Weights of a small transformer language model.
Size: 15 layers, vocabulary 8192.
Architecture: RMSNorm before each block, rotary positions, no biases in attention or MLP, untied embeddings, gated attention, value embeddings, value residuals, an embedding shortcut, learned residual scales, norms scaled by depth, capped logits.
Each number is 128 + 24 x the weight over its row's rms, rounded and kept within 0 to 255. Layers, rows and columns count from 0. Numbers have three digits each. The size before them is the row's rms in percent of the matrix's.

# layer 12 MLP up, 2048x768, rms 0.111, rows 789-933, columns 0-95
097:108096101168123106129075122070112059134149129132159140076133134148125125105176113124119180161119075096109110116142126102169145151139102146129100156122117145120112140128117144172156099125128156113153165144104127138151149138112170142082165111118103165154139149150129126118164093116108123141
102:113163157095107151124151108131088145101103119169147159166099141125113120089167087106139115168141135101162084096150158146141119069165179112161155126115112128135112163132134130139101154170113110165095144176147151091140113127157109081145116125118110126102096116118132107151103136087126144138
098:122090128142109158141134092135142090110145111105140148138155063095174168106123194134122067122129118141114130115150136168124062097124106131096131166109126145164140130118138127165110107174187135101124129124144140122123117127152155088119122084148140121115130118127139153141163109136156153105
100:127119125153121127098118115106125166085117093129140123167122138198182095103149161169145161128129120084100113117120115089124184190101114148156180127137127142115120170124124147144127095103143123111112127144131126128140170103116194142111159123176114127110164112132141091125133135130148125101
103:136158108145128093109146133148102162153134124089120168098168140130147136152127135123119125131091104122184121132110085099112119138174176118157125109164134120113097115123132150123108128135153147104122136095121114141142106124132103087149155148103127126150147128108140124140115136140162102112
101:102129138114157106126130137147114126164127120136125114179115165134161117109152102116099136129143083108126130173133118082085147126114135144094137138130109118109184095132144114154145136131117137096165115106122170132115111124088121141139135144141121141163122107075113145120126131158090115127
102:096135146082122121160122128113163139129139134109172134096164160117147117119154146123132131135153080117179121129076134158146088148125130136076084133121119179148136117111135134145127106166132150115138124134134093153124131153137126119136085080109173166099160125111126125125137163122128122141
099:143132106106133114093140099110160090132139190143165093127156079113110122149086157114106127150092127136089126133105166119127122166152140131151138118139135134139142135140105096164164133132158127149176151140151121113104120132167138159118137141136146114091118125135098112093126112148160119149
099:140149094121114151139145114160139122128139112130113130182137168132136130134154151151134128081153133094142164126120136146128140185083142140142132111130132115144114118154132109121074119099106129099116087157137126101155103161096157152172162146150112120168101100137158164147099112140141147128
101:134152119128133132119119142186113137099160107127144108123108087146124127136127139139109130144115132107123080118141194152111174111145129161107124086108113154133134102099139114094093148105124166183164137149140073118169110134120173140075134157138118102132096132123133153131154131104101136168
097:154198096105112109144118114103125095120150129132063070121146180128118135114085132126115122138084106179079142150120101126126127093136147146187133132129117116118132095128133138102122155103170122123118147117113084172092122121122154155115134120131129117143133148124112098125146089086145174139
098:136111140183082113099137160157126160109174135141143120157145113112145118115137135103109146160141109125121113123152106095107120169152116148132153124115131129122149135127139183194158136109085128102140134137107131092141123119135109087098142128110144138109175113164169150115105146136116124155
102:125169110123108148142148149130104148149133092123144104146113120178081138106140121120094117121103150144147115145108073128104138126069149146141135065122172117136137140124133116133149133193135095140109131128125127149140128116135159110122133173098132100117098114126124155134156175148087095122
101:117114163160132128157115125153124118152129146111217084109148149130096156129110118098138100177131125104118131134156153150111125073119117132136135113140153099124149134096103117101131106124139162121132095137131125140117118118133165174147126095142156102179128106101092105105155126075106093135
101:127118157111135130104117152135146154163170150141145149147099089171152121143122163136139134110108153156152149152132165100122132165134151131097112078152127129146086160120097149126142140108146163119088146104136117127130118120143144128090102144111094115135114107162129138115142163120158136106
099:161138141139122103108109123147161147113187154147125134132181138152129147152142114084150102150104149173127092089193115127105102133134135121100099105134121112130128124163182151091147126091178124100098153110126125145099111120115163102140156113119130181130128102124164156114131132134123102124
099:110154157108099116142087139079156082143136123140161078108097108127130139125110120116138111103131140103163111155150141147135107092120109107153137175147149113112116117086144112147168123152095141080164168105193124107149113162137124131135111141117119139135104084117156158071124144119140111135
101:079161125107096138167113153155110150145140123143137099153146119101135125119120098099129139143134143113114105104147172107153160103146128126173139102063126078117127146104132151152142143124152081149125105094120169117116124137164179101145156159128151098101148104080115154090147092103114054104
097:187091153177139113125102168156126126101111169110126129147172084083122085103120109122119114097091125124130128136131117081160161130131107118077158108125122128128104151128140111100134133093086119065133139127109130124138139170129151140126114114117114165124138131123144133157102128124148173152
102:149121135128159143122134125129119090119131134142108137119138158144197120122141120108059176111164128144086079110088141143147140133144113153102078100162109143157124154149145149135084115133098126132159121102111148102067121148156102132129123113111129118083143111151102093106154125146127152144
099:144140131113126162102087138160160111163137095110156156094148141149144157149068114112167123126066183120170110111142123138105138126128114148091107114158147126146099141143129114142106126131091144136143144132141105176102115149130089125128171104105089119160125130122110108093116164100144135130
102:110090112124084112135152124116089129097129125128124137131134088146147111127165099101179150112109155075132138133082149132096162152153124122071080161126132140153136170102141160088120151088108122128123170151109091119129079151123064089100161107167101137114155134136087147112133171117124127111
103:104139136114121080080137159128114157126156127144071156131139162090145135132107107138115081163150161118138159134109109107139151160080144134123129147111104126133084123133113118123099094159156129137126144128157126112149113143110097113123131149099156136131106103105145122140093127128116125123
103:109195096122131136182130121149109114133132117150063069151081142157161079129103158135151108097162101156119105103100160129115095147140124107139108128108147139088101113131127089119101164116148086130099140153117151122146169185142125120110157178092156136102132134135108140107102163142088130166
099:145150178177135102157146149145123087153167131109130154114096112126135104102118128119127130138149146080109150141089122114140148167120112133089133122108187161131148146089190131126136079126143097113101093115157149147165163100157117137105106163115076143133113138145091145142152114093140107099
102:148103166163146098100159106109117089146145122153200100101115113131115110134106147169161163103129116155141093129115144140114140153142150122151112146094122084129120139114140156167147125087139120142132157137133134113118138148147127149124111096131094114161128107122109143137139138143170153174
102:103100136131106118144134160119115128106140121136164121143143121117075119108147119166127167138103112135129139138142156100148133128147132125106140142104117159123167133154065113098090122140113163148105117146076129124105095141119142123145091083134135116157138097115113156142136124131156159119
099:153148137096109107091128131132177157142160140107135135123190114155132123114160105082130140151122163115095155163098099153105117137074160151128114106127144137146122160160124136150129171133116130120108138164143108103119165104128138135186073136103139114099154126137166112166122059094168116144
100:160102132125138139102110127099145116149138128105115159128087129136117158154133134150163138078138129104099154174124098095112133140125128107098134149107159110122161155142142128103132106159123166060144145131132151117113136120123099114126140117138144102121096160132153178105127115155137102117
100:115138140099159130135127183132167074130132138113100174127141115126155134128125144122093119129183166157125150151116137093103140083119121122130127115168136147113145136098111158128124123115156139121088100157143133140134147141098096118120127118088120148103106177156117143127152165156098112135
102:141084140127098087130152109121111142141149110131152154150111143219128121125117108161177125149132136110129112125073136101117080143114157132090157145134113117130143163177153147117079165115140125130132115149175139116127136141106077092113163155185116091125109129135171126113124108064130139125
101:135117106127103141123098112111151150110099162159123096143138145146172149094128185145154111085142101132120094153139144106138174128167134152182101088147149115142127147117103112135144163107135117151114130103142075093126126109137105117178124092192136151132127131115149135158123148145139119168
100:126125149107130138107117095143091120118153160148120144137159117116114097163138083158118113085135133144143118146139160135099152164077134126118102131142146132131147126125124147121105178159135139135131140117091074121166118133150072112108101141143136135093138125137093121125087114130160168107
099:080133150116131144110109129125119109136152122147151153130136105158132124093147154124149125113119120160109137150133144103098121069097127130123124114122119128165135107123088119115096182150143102106093147094129092069125141168083146173126165126091141131113158113149161138149106151163115111124
102:124087101175097128096136127144108121144114104130151141154142159131116121108201067127081101139136137131102129100130096094180069138087169164132147101140165086136124100100118109094142138115138124084123119147109090142112144133113137104097104144116150125122131121166141155144081063130127134138
101:110105126120142095152133120205141124119155142158116138089112146127125082162151168145107110140073111108161120130178148106147106157138148155152169108134094196121119124106105137111106095143105077127134133128111122115143152138132119165129113085138149103138114137113121154118124171132155118133
100:141136129157139126123140156130144110074133159118103137123143163082104129163179140110125117171141123107155148117145110127086119159128086104108125152141123092154119123110124120128099167073144145104106106120113166090118101128126107146118120153142127135124104120156108142124134122118125130140
103:125145098127138155187131142153163101123096143106104136140142106150125045138144145123137088117140090091162116095122136128114108109101123133062089144121131152077123110127136121102108131116147085113134120148122127104129130100138079095133163109146143139156121113111118143107128135158149094093
100:117139115135136115119080102121123165144140125166152114116058125171141150099138088103148152115135150130106098126126150148146155160127114123151150070168117169173132081133162096113171133122136146106138132109151125105127138111116110081125099094123107127111118143108117097111112190142125100154
105:128134116166128074083148146155135106125149161123146173140133146147111131141113135140126118118051119146166149098126141100117123122148086163131096120151087151115144118117115131157126121173108102079114127151122097123160134124102131137153108114092148141109111159100158112139107181172108095145
097:141120152147112144166126153137114137124096121129115110154132135142159159139118124133118123123115127107111156117134137104114119127117087105139164141136127143137127162147127143107171096134143099151087118125114145176150146157136133084162096132138143132138086136196117108103126128132148118182
102:105159167134113135094150155175130127146128131129113113111150159196094142126108111183167152103129149128112149141151124090140137104165149108135125145132148129107136104070083158136154122154100127146131137104094146105156156084140106121139151123117131168105118138141143144122152118127114152106
101:140140127111098126117197160109111157134158119126136096128110116183121130115134126130188126134108139111131156146105141083113106122159144113126097141113134124200100121095089099096070128132101116115119122109091076135134163132142115140148164131129128113115150122144111122115083130139123151171
101:089142092146139119166144120096113084120142116144157097115115125095127176087183123144083070134101197105115144113098118135100120140153143114121135151102097116137142148078116174157117100156112135139124099123131109135122134121104111122146131094133129127156135100130131163120167150135142104113
096:146128128145141124111104126081143143140150109107177161149178098132150143126155149103091135109147101121125126108116114132132122149120144115071055125122094116121128133083108166092165099097093130101164137142095112165073117128168129116089109150131148134150143144095121167124134104135131135120
099:125137105122149123086129108117144120126155116101150135130134179158141125162150132103130182120124101141140123139129118127120127157110094102148126138131107089110142152143095146155132171152133118132165139123158126124124130121115136142121142117076155158171123134065123106108129141143124083168
102:130141109119106149114134145118105121082103083102083106144092180117129115089177139091116130118155091149120113126125135117153128166136136104156152105156145149138120153139126164111078196158128158139123194146091082116115139107163124156089114129115112106133103117150125129122124174164113115110
098:123157160092089091136161120174114118148123127091133099160100123154132127101151094180153149123140145196167152079133116167114134142132130115152115115137114142144118116156100109113138099102109172133130140129107134055128107119120123117160122141086136117159131094126122164123136150151144120172
097:087141111138166140134132113095161117088134134102132121141130144105135104115135127137148135106126107168120150127073120112104150148182145082182095144090145175157138116113132133126072138113095097137118090126109128125118154145112087165153125112128173128155127140077143126102141153135109101152
103:109157163109164117131092126161152135145137098173125171085101126135119117159119130116110202100151112146101147131132150125168167080171162123114103138106115141154118134114188168056108136118129133139162128111078176127144121171122138148106124181132085150134132098150170153132125121105098117138
099:170111121171149121119117108167117133151099154169154131118099076098141146142108130161142120143109118126148133141137151113093183123136141207128129115146153114165121123099134123127125149153153143121137113122148148163114108154120124140150173079126081132130171088131122065128184121115143096169
096:120172140087118170180148120141120117157152134151139083127154087138152116139110125106105149135117158153162098104134141123104144137148121145130122123132107127135116129103119110155186090127137125141087123113112134116148144103164118122163149177118117121135152154141113134118110111129104100115
104:161146135150113110119119124126138164103155119141172097101148138137121138145130143149128087125143118145094109133074148155141141179101145141120100167130155132071131132113106087202148086104160119117148109133122140118121112114128151144162159121111131086111188162100130141088115100126154104160
097:100135099124094102156129107111144140171120135107080064118157124132140122123157154114079115101064174137145088143120107112123083114127169100139113114139114106122151102141129144109133149186112111131135079123092161108130145190105082085141118144108143106126164137162168173131098123127097140126
098:115168115114131170132165130084134135169128138148142149127140097121091151136133124110083140138124121133151119140057076134073119161151159083126105117108191150145163144125118113089116132121136121097153123137152115090150109116096103137159162137106128112169121077132100167165161104155131172144
102:092141172118113131129095141119104132140101109136120103054116125118101145146166153124107105095139103123112137155165091123093145174120143156151099125155117141129113085127104155167136151114146109079122142115121201134143140124115125138125125139148121129122144130152117113145099128153120158158
101:099148162133117168103119115101100112130087168174141160149132136159120101185142079132140079076120132093085113123092162122137087144131140178123124108116145134133147101111141144147096127166073101111163089163118136100094139122123143074142122190161178145195104137121118181156141149155114104129
100:116101067166085126124182127136123103119151097124123160146106122173138113101109124111132163094104140132119130110138157131138130147155103126101130152137095092106120097088136152167114141096099128083134108135087124144107127115138158142156153137122136142076115131086119133138179137114123127146
103:126177123146120148123143157145109137118089112105150163099159129175096140133091166151114114116106089123112142144108130193119138112155162132105117118089123078138147108100150094135136162150143087107099121126165167125160127119113079116122172132171101094135133086149141150102086135110083111152
100:107137123119125154172085124123154092123141120157136139112135138108139106126134133124111118134148061140145156154159147101149104127143118104111115108075113138145124101128161113144150145167097122099139145153092101160148165111144077104099107128130170108138127132136165115123151170131122103158
097:131132117129110116127129113135151099143138159156183098124100127126074128131181108126142101131119124131123138176145146123108116151111131148105155186121145120123143107105159138132135122145113152148124126118136165139135111130128091172137100139164148139153111084102136154146140120132116125091
100:103132103179150132144147131075124139143125114120148135126154126116164098135142125152130091132143125123114146165146131129111151118113145147071114163112163130117133144123147098116115127169119138139129113105140122157167129146114108126153171145115159127144161147157108138118083137103098110111
101:146159108071083164137107132145159097146126154124130135124142117113111107115145121147139093143134111122137130165142146101203174146130138126159161127128175135134141109127066087156113128120141153146126100116135148179112119125080129139096068157107122108126150111135109116151130117147096145167
101:124123137077140065118114112123112130111147112121171146128137150128132164139136126148099135100154157152106086142146122130123148127129128131117108086110090138165140125116127095107119097127151148114124122147084159132129085133136149174136136141092150094152146112108129088149143138139116094100
098:146133145113155091128115163093175123107152071152146103121111119086122137129155074108101145134099105168141123101114112100070127135138146143104113147110156110144137130159119120133098091129126137140080134105124125137121149150153124082101140176105110112076127115105144116117071151106154145070
100:107131124133130134129109110137113104102145151168112144121111119111077129151125181122160152090110128139148139123106132098101127111102155118143165138144095140129104117141087141094126144148109107126155158122138151125123151112086100098102100146151170137153146112104141107150095094135151137130
098:117127118125154121159161145131115136088148105097142100088134145135146144161130104159108117133154146186121117126091201087121103119124084110146107140125139107158112151118141121108137170086128114135111104170157092153132135143125142126134115131131154111136134156149173094153154136131131110152
101:138141091169110139092132145141137157133108154123115133156149146162096114155088133152116072175110107119131090173137152112129107185081157129114143151115154124148131113115091132141095139124122141123139114134097139108122154098156087169104119069153120077087128123098118106146105123115166152152
102:139118132145123137025091138132145183119130117153150127118141113150088121119113135082153137098136148144080093145133124105164159164127167139130147125121087113126130078108140114153108055145104129147121141149125124094093127184138144100162132165122074112117152144111156154128111108144142060134
098:118110134149131100129151145179142149135132101102142091107176098127100132134137163134121110115115104149103128110133107113100117128066132137091128115139135111146091141169142131186113125118084103147129091148117091158105111122143139134152136125097120125120098129122124169126148163109158102106
100:126108103143142115146140144121129113096117154136143170127136171103108107158096120120117122140129132135085166164073139158144104129088096135113127135115129139142137124122063111133106152092130096145168121099100138120110091121129067147121166137105119146131142130139125181137106112136131102096
101:117145132128137114131108148110131116111098147128135153097135155118156131086138149114106098169106137110104149138087129144144143152120162114137171098148160129098157115154093126152128114123104129143102100137121094134096121122133121121133098155139095149130167099112105122122100139161108131135
098:129132128137091110132184167124138090141096119099122113131126108113136148144165125137148116133122088132126109125132088131124115121125103075153152177124115118157140144137134108088123164119139125086120136179072123082145156125110166110098138141123109144122136097137136156139109200114083136130
101:141114144115136152136111124143119139136134111129160112129129093099142124147135121140140117123115104186119121141135134139142098145157113116139142116166116105166109123115106145171099098113125130159123120158068171083111105116130176122139113117143082109148131102147108082161123164129126125116
100:128091132131107156161105090110110112128144107130139128120111119177098098133066163135102166143168127105162114104096157136096130106137163121136141179123114126112140108129140144123155151137100157144163096163121134129137176122137105108148113098133158119119151156157146139125125100133134138083
102:162067152162159087136137107130149115135141086152142131118140143144115161094135130114145115143152141163094168134115143150101117099141088205118124144136129160114157095120094125117094123090165154119103137128099109143149127143124172107129127064131071097120151154110119116083160115150112113109
097:125148119130132133140098092123156177133124170139128142182124096154122130164139107158167139124101104126117158110141098104121129111089133152172130130122154131150135075100087100114151133146111103096110106120170126095139140129189182073108114140090133066137107103137126119168128164129142149110
100:102105139128142148129116139138121077139113143094106106125148133127138117100115112119176120148125165152168122141105179131130140121113141168146125093154131113107120155092130134121118153161095134069123127155129146104099088135139152118131161143175119112157139134146106134133134117152111145099
099:149133139136089122100099143149129134119149131155126119157110115136136090126109130133150162144158166121173150108154149166127078140115128117107097149108118101132103092136122129126143164118150118124124116121149179155138139127118121135155124135142116136141082163119122130178096097134145135144
100:136122116177152146073112158136166139170149120155103161129125117133094139150146133169091107163130099141138115116143104126132178144141154151132144111144132134110151095145130157112110151128119092126131119151089074164146132126085123138135110135098153144115146093135131111108142156137099130131
097:133143107130069111176132141130151132131112078100139141144068132132143136164049175131136122143140108131128110127114130104140085158094133122129163188095154153121126129139096160128157154102125078125131103131158167078116163143134181152094159120131080187119148125126145177126162128127078131139
100:128135155135141108151128159106134104144157099160154114125083123162075134100104161154080128097118120125170134126150101165120104097117111161173154156154152144156129125144114129151102124114135172144102092077147127112104150123111146107130126145109139105099129112160122140134131098132090142136
103:156113153143122131120146130091140155062131142155100168093102083123144095102162156108122138145104115143114090140136093137134154159131118181162118125122121130127116087131129098110103112098115089153153103130094123117169153170141104109123131112134136163151114104129140131185128152135175102055
099:150124123170145114110090069118120113124117135154158127145101120180136113122125147106100114159141125092125121127106127137200105084158126108150124132089149164122114111142101134159161123188107083108134131159129123127132115129157085127111132162127115143138161124137127141128151151145126155092
100:156090101141111143146134139157121131138126095159102138131127165119101121126146127129128121118173110101119149123141118104127089099154138134125135169159130137120117097106139105147162108116149138065113179118167135120122111149144207139090145098113098147122122119174118124106122124137108117161
102:127109101091183149105113149138129146143114145153126153115105117112135143095114105104086099124108118154126157098122107148143131097114117121144118138130119141114138119121160139133116053137116127132078127139141106130089151105115074132146126108099111120102142104109127125108156108114129102079
100:122114094106113108148102108137141162106090121141125130085119061153103163104081139114135164118131135126074130108097089112114182127162089092125117136179081130135143136176125108110099175173133152157131113134150135135130115125137108166141150115182173086092134115117111157166131129129135119133
100:096120105115136108141118157133140147121108125169152129093122130143161151111144141132149102107162143157115110096146099087091132107093112138113126105086128122171092117146127116158149159120126127117124155109131097125130145102112150127160113134139140136139106120133147114142133103136126135111
099:091098139112131115098103119126071148102159083115133111136091097126133151111101196103147155104082156147159099118093135126128123120076124118127071081150094148115093167166137103104096146143145181107145151108123133143148127147096151130180137123126134142119163124106135077190154118130131102123
096:179135143127112114120137111119114140099125132070131133176147121124147149158141126129114173140128145120101122130093139139151142117140145150098123101183124154128120136127110151127147090116132117129160147143115142120119155101137141092153100128109135099185135134104118157147161136115112160121
100:169137128075135131164160124113102162147142134154101194130133108056129136111102152096122102187137157117146102145120128125155133109126097134188114139122137146111128128161115123123106123125157152126150149124137089136130122087117112195145146158102156113150101151109149132150090158103129119164
099:108103139141129171120107151098125130088114134119116125170136124154108125153127148136114108111127151137107160113138097141108134191131128113131177133108083137122144121110185139145159112109117118145179124134127110172139118075122118163155136137139169110141139154161110129113180161097133154136
102:093122134146113108142120124128130106154103122109122166145167115125103120129162108136142118172137154153106139117092133134128117136128154102118126122123142124110147174150150093163140120120121162113133193111119119105119115145178129079152156144098118121123097124179146082149134130095118108129
102:125098154114127120124098112171129087160121157111142152098118141140098141088158118096147111100159094129125131146121137145128169127114149129128158150146125107125124067124162172150116144098119086145088130135112130173098116151140117098145116171113105133132119158136164110151155152166084119092
102:135128120145141123108142118159100119095123144136143121108134133146140115144134054123116091103146140066120151146140102148140123141122097117151143114147118129111110154131126109135149145119123118155139164129129088123096135088117150157122103127121124135082137102116151127151087126135123149126
099:143116119108123103124118175166114137141097132116138124161111105142122133115137087128119134157115106109134154174099112128109146144118117128118074117097125076151109153139147106116088128137109145169128147145142120132168155067133143128110093106152119118106120111121137152092110107081138113117
098:120137116130149141119139127113134130183141132126134176088123134165099151082090086148129132160077129138133139166092066096155124127128120062108141150129145147060160095115133137144134119147096125128130140130163103097132127140157115143131133142115116168129117170125134112092107136132147134128
096:151099128156148100094130134094143111166135146168093092114168142117124147138135114172132116147116137107126185108126178146135176087099089113096084106079137105158108125146094162160109134161049138142129148133123142104152153101140163104134127118152083096135150149071136114105089154157139099151
101:123112094145088114153121106148126119141137120113138168137133168089150111129190061114098135108157076158129105141134133166112142112102112111098117147150155117137112121127115123126135154133127109080142140121138139141095154143160102104146100155098162129113153144147111134104132149142136104141
102:104149140112121139127142142150162117119156126143144134094156123113117138123164126083101129117176096170105133116151114159129112129143113164124141162136131108151142120144150079085149164120112130080127103172117120111120136123134137131169148123128163097127147092159161141156136152086123139116
100:167149154146127080100147147148134165090152149093162100096151160085115079128134125108091132128096142155146139127106115131105107107101104099133152125171095155086167079131203120134153159121129173121111174139192114122155122131087096104157161120147120176138119163095101099156182134127147137129
103:140147135148163127102160149131150137143139095122135142156127107128185115111123147080122140110119107112112119156118118085143157131157084110163121144165138108138096131165121147194110117127137104144141162117133132164104119104130100137119178107157068144142159136156200129096147143145171150112
100:151130098117137169118116118124117113076094125111125113175175117125116126115126140163134079153135119113098120143121148108098159113150078161114112117141130137121114133114136118126165087146140121131106135140108141129128143172088131164111132116150147109090152147153124197114123118142133175117
098:126146089133139143143131123126145130145115159139130123089125140156104143141151111142137109141142116105101114121163103135119117216110129123121159113113146148114095136154101083184115153108158116141175131136095087134076164100123124151147109160125100158092145137128121134150114107115119131125
103:165092106137095134127145105064142136159148119087119107183142148156117114078120140118117119112126156119102074099123101131128130111078097108117118129140127132136139059138121126131144124063152080171112129098106142076106149145138144118082141145120105147149074152102076156159085113149108160135
094:149104142129142065123169128123127115104108131122148121163114133115140131095124133103150155096133101139119090122121088153110138159137135148136114124121119093119145126103107100116153113113116164166123126172084152122122117102093068091164143108143125140101158145089112154144134144112142128044
098:144124111126087136140129102096147135140133139133128130129139111122112133166097149116160151081042104127131142102120138123119134108126125161113167145130111117146147120144151091133133118112135060111140130150158105124158124159085106095144144116171061120148097121172109122119120111112145136154
103:155096125141126138121138142111179129116155112115152092128151133126160095102160135146132147115144143126140136126116114121142183143151092091150097114109152111096155111126121118140140167166124136112104103156154149151152136125137162113124160144129129148171139132136109068133143132186135170143
098:125090087149139143149116114148118110146076166136142091097168134117103088122123129120139110142142113086118119128154136146121138114080137121168125124127112144156114125107124111153129106183143095103138115105125167124115168115143137112112130112115131114143138098183154124085174139173136130122
102:140117127134154127108136130152132106106119117141130102150087109130107121123111126110129112128138053131070121112149098164097113135174135106147125094082104147164108135102090144146104118110112160134131119133174141171136134107191112115125166130116146137111167127111118162159107096116135125129
099:106141134155140085150145136122134131139148108131110123137167098079134123106140145123125173104048114092157134117165180149133122161088125136128142140124137131136143161124149121150115124095115157143127137135171105102085143127143150123165091149101103093093081155127121159166117105126135137133
101:132151122101124150134105128118140147158132126120148138157107127136125095162111181059147146144112098141099141124135147107160097138123129104126133139123102149165165148128121114119125104093140099101141148160121138105108135098117161109093147110134163160119083116159138140147114147145138124112
102:131180115150093145113114105139127162128121087134127085099158084144126153146110125156109083136117145136114185160114099128116160188171111159131122109129110126120106124146092110126151135112161122170142138119125150137098149105140122140081147164110127119117089144162130103112137140136111125177
103:107108116102130165143145133131132119123133088121120116152156115108144068117138085112168118176102141142115115140118105150166140146147127137122116129138114148100109113114145144138129141117112099115094125176175128117109120123128105127089158123121133134114113149104136134094098140132069108084
106:118125125107108120129150131124152078139126125143136120157156112128090170170103158161121118162132145088079121139098092147177138107119104143137109178113098133134151124108148098098112150086137128159119120119105146160103105108140117138130104171112128130106186166148126174138135175140110087097
097:137137136112134130079096131141108124115143131191097158103117125156130127135154095189112114121179119139133111089163138164115098137124140123141115113107074133137127129167127139135122149108122134119110120143148137129068107144122154120146095128099089117121123085133112133145061113177098111116
100:147133095197114124141184111118102118073138127074102151144072131156077130111124129131128164136131106162081104107117131126133080143133115096100098117141090162116156127124107100098119149128123160160131152127133138147149159166120128158127116134110138121181129136121144113119087157145136122102
102:160126159084127113133119130132140173118143176153116151144115120151109102133079128153127115148089109119132121170117130124102123127136109118116122123140137123148133142125118100136126126130128130148150144124110135101158086112108097166082135115136097068128120127084122126138111126103128119140
097:156138131115165126091158107107109102102101130132126133136175148085113142127172073117124168160119104117160145156139132135128147127124136106131135128100158132114121165182138100139175125120086108075141143148126152155146122122125138136091106140136101145123121117136125099176123105129143117188
100:126152091134148146144120104058125196101090109118093164178158126099143152142067139100149107101102088133150102104139069138106137149115125171115097087117163133160148127176117132115103103114146128107084133107138121131176159095096116116117174119129125145127116100130119150100131129136091098150
095:106166133127095104178154189130154113145107140152149119162107147130097168156132121127120124163103126155108124135133102091120132124089109125110125134135143089108175145114113099118106141140180094123132130112129118130112096113095103114137157115114153115149081079136141125164113127124138096159
096:171127162095160113094134118153097129122130166119162118117127096180116131125108135085175117126128162134109135153169073131140116096139123135123135098116096119130141104109124128136176133142123135141110131132138124144150139124089126131134149135149103136163116115151118124144140153128143128140
099:112151139082142148143165144149125156115095110121174121171145156122123101143127137119128123129129173091145111120128093142108129151121175194114117109145132072110134111085126140134127173101149177104099154098077124137152118126134155087158082107118122115154154121116082180115136092158130175138
098:134114112157097134141117162105153071112138145128128118118144138123096155106154160093123135163150144143134143078112102109125154084126142105128125095124115111163142097122124112183096165078117116080130125136161109188145094139137082129127095118112136107098100104135130095110144144107142150153
101:130129111095121139140144105118131139097143133169115175115155120151152096165150147103068098090115116109127135152146150106123105162102170109147100158113165080099159120113107116110142168103157127146129105113164152083092115105133162149170147143119098104111132171134082078112129149115114122158
105:117120142187154155114159159136117095132109132120135123154103159127130143128117130120114148137120188087158137173128108110100098139163121093127116119135117105099145078109138108110141118141130111123152175115110151139143125113114161127108110124124106130127112175171139114118106124124145168188
101:132089169126105104152120112145144168094149105166085127105142126120085144088118167104095131105145118162124161104121130129139140161124126178125086100074094099137096130150140133145146145127102131115156138131100164103113133134110130102137128157113149103076165134123126130091125117140150169136
102:120143121118127150151112134151133124119081139135144151071090154130107171142104166164133079113098137096164134107134123135118139131153140141108118133181134115113082101106116141118084104171110117140144074185153131141158118121147112175100118119150131176098166134083168136163160133127189173131
101:151080115140145120124148104130146129141097100113109139107107138148146147128122113116126162134139144120120145144152147114138138143147145119157108140133131133117152115113067104087097136100072120109104066100138134113136119153135077112148092116073123131110138107164120110110091128106191105128
101:156148124160170115110130092161157140113079140124117091124140146153129132160122149166157141153118148129111117084144101139121142159076137113117140138109095088077140136159101112130146105146153109127138103120165114142131167098084115150126197107104105107157124100143120126126127168128113132102
098:116109094142117095114121130161133125100104128119108150146102115139132106081140090175109115152174121104091103106123185128176135120101097160132127091110117121100118095115117137154111128124133174134105181107132122102100159150189112090104141099137121126127132092159118090097101116125111124158
102:182085169157147086105133138132151141118149109143096135147115141196099166115085104115132102126155120157153097129145135154157154161103194136142155099094106097156086147118105129122108083158123189119123123139119126114153148166123108122103135119150146150104135118148172098140149085112152136138
099:147146142100151129088133122119124132156175159139130162121092124119131160100116123156195098118119109107148070142125139173109108157133130114119134132114137116135131166134107126110125158145132148132139167089141105140111086119159137109091129104151143145126126117164150111149127104134108103116
100:128121145192144087113148117154129153140122148147150105117150111173150147133108152105132112109169109106114122109120117111116090128150124163083161120123153150125133161120113182137097142115114157160156140118131128119151175146174158144161150157102111133141204126096176169129097158143123094141
100:140135118107128142131146124147103161135114149157108140119124094124152086156092114152128117162148170143162108176080129182166086117132149097155120169107147103083103105118119124098145079117124091123141149127077104094127136138098130096132138133122092113096144096147145126133130168161097116158
098:128110105124136145176117158097129148148161117159128133148134182134179154139163128123146142098149118131133104123068147122138126161124112144150145152135118105145112119110126088124129115103169135109170140130143114133111141140125127115142132143140117152099120163093172135119129164154121108140
097:145094127173086103056098142149130106114159120120123110095160100165139175140132150119142144129118142138148120106133138135130094127110096148130143092154123114129134097121181105128137124136114136131107133146139139151097146102088143165143122109113086118128135117140098114122144114101103107119
098:132117137119126124138118136121143129135092130129135100151113078122120132150100117137124154092118138108083130096116075095170130094114121114103173134118133102137131094140142130107108073171117108161127115104150130172115125123067105142145107147103155147145169123176103112119085125100131124124
103:119121114166106126105135130138062148152121130141114173127141155153146122142088116119188101115100123124096083159148118094135134106140108103144130112131137129144081174117129131104130113152159133143128132141116093124113127104132127139159138115107119118124101110178129122115076162124131124111
098:109080123128112116125104111115126146083150132102125123100112099133090153121141153095098130116145098097101126149114110104121107122145126116158184108121184159130155162142144136154152082130129115098135161119119116103126141086145128115098145163131088104137134124137116117127120121130135114138
102:105132126071104116155140101106109098129053144122150124141115131167127113140155137109154112132066175120124155120077083144092147149124115122099143131136117121138110131120113103090106138152160119171122155142124134125146186100138142128189092132161167131185153132084143140094117126169117112102
103:139113117125108112123132098137104161139170107143120132126135135108105162163121127127108081141145124094157127087135138087140103097143108113129153139154151148138145136157180096088144103067182132100125107126098131180168135149153114128137143116159159107143098118113143158113082111154122166137
098:143087193128188157120095125155125135119139147131123151115123116140152120143089141150081106165155153156112101152159156130109113110107128121121135148137133105160106124123144161159120149079108142152113167091115163079151163152133136135176130090152157114091074077142163118108128133158134066122
099:165144126126084119150162126119116120105142127092141086169132090143154146151114161153134151104140119143154097125121117208148156141143133133123155132176142154140156167197099115133114129105140131139090090127151154104138131099135126145113108163137114105114136112123125121144142149125092128176
100:152131113117163117129119124146115126120126148132169113138093147123102139188145110130092133117136115132121096135119152125109145144131109118128132130153134151094109112076124118136124101101138129146116133093155169093132143122137087123120127129144155143183148123130173185110118130108128103062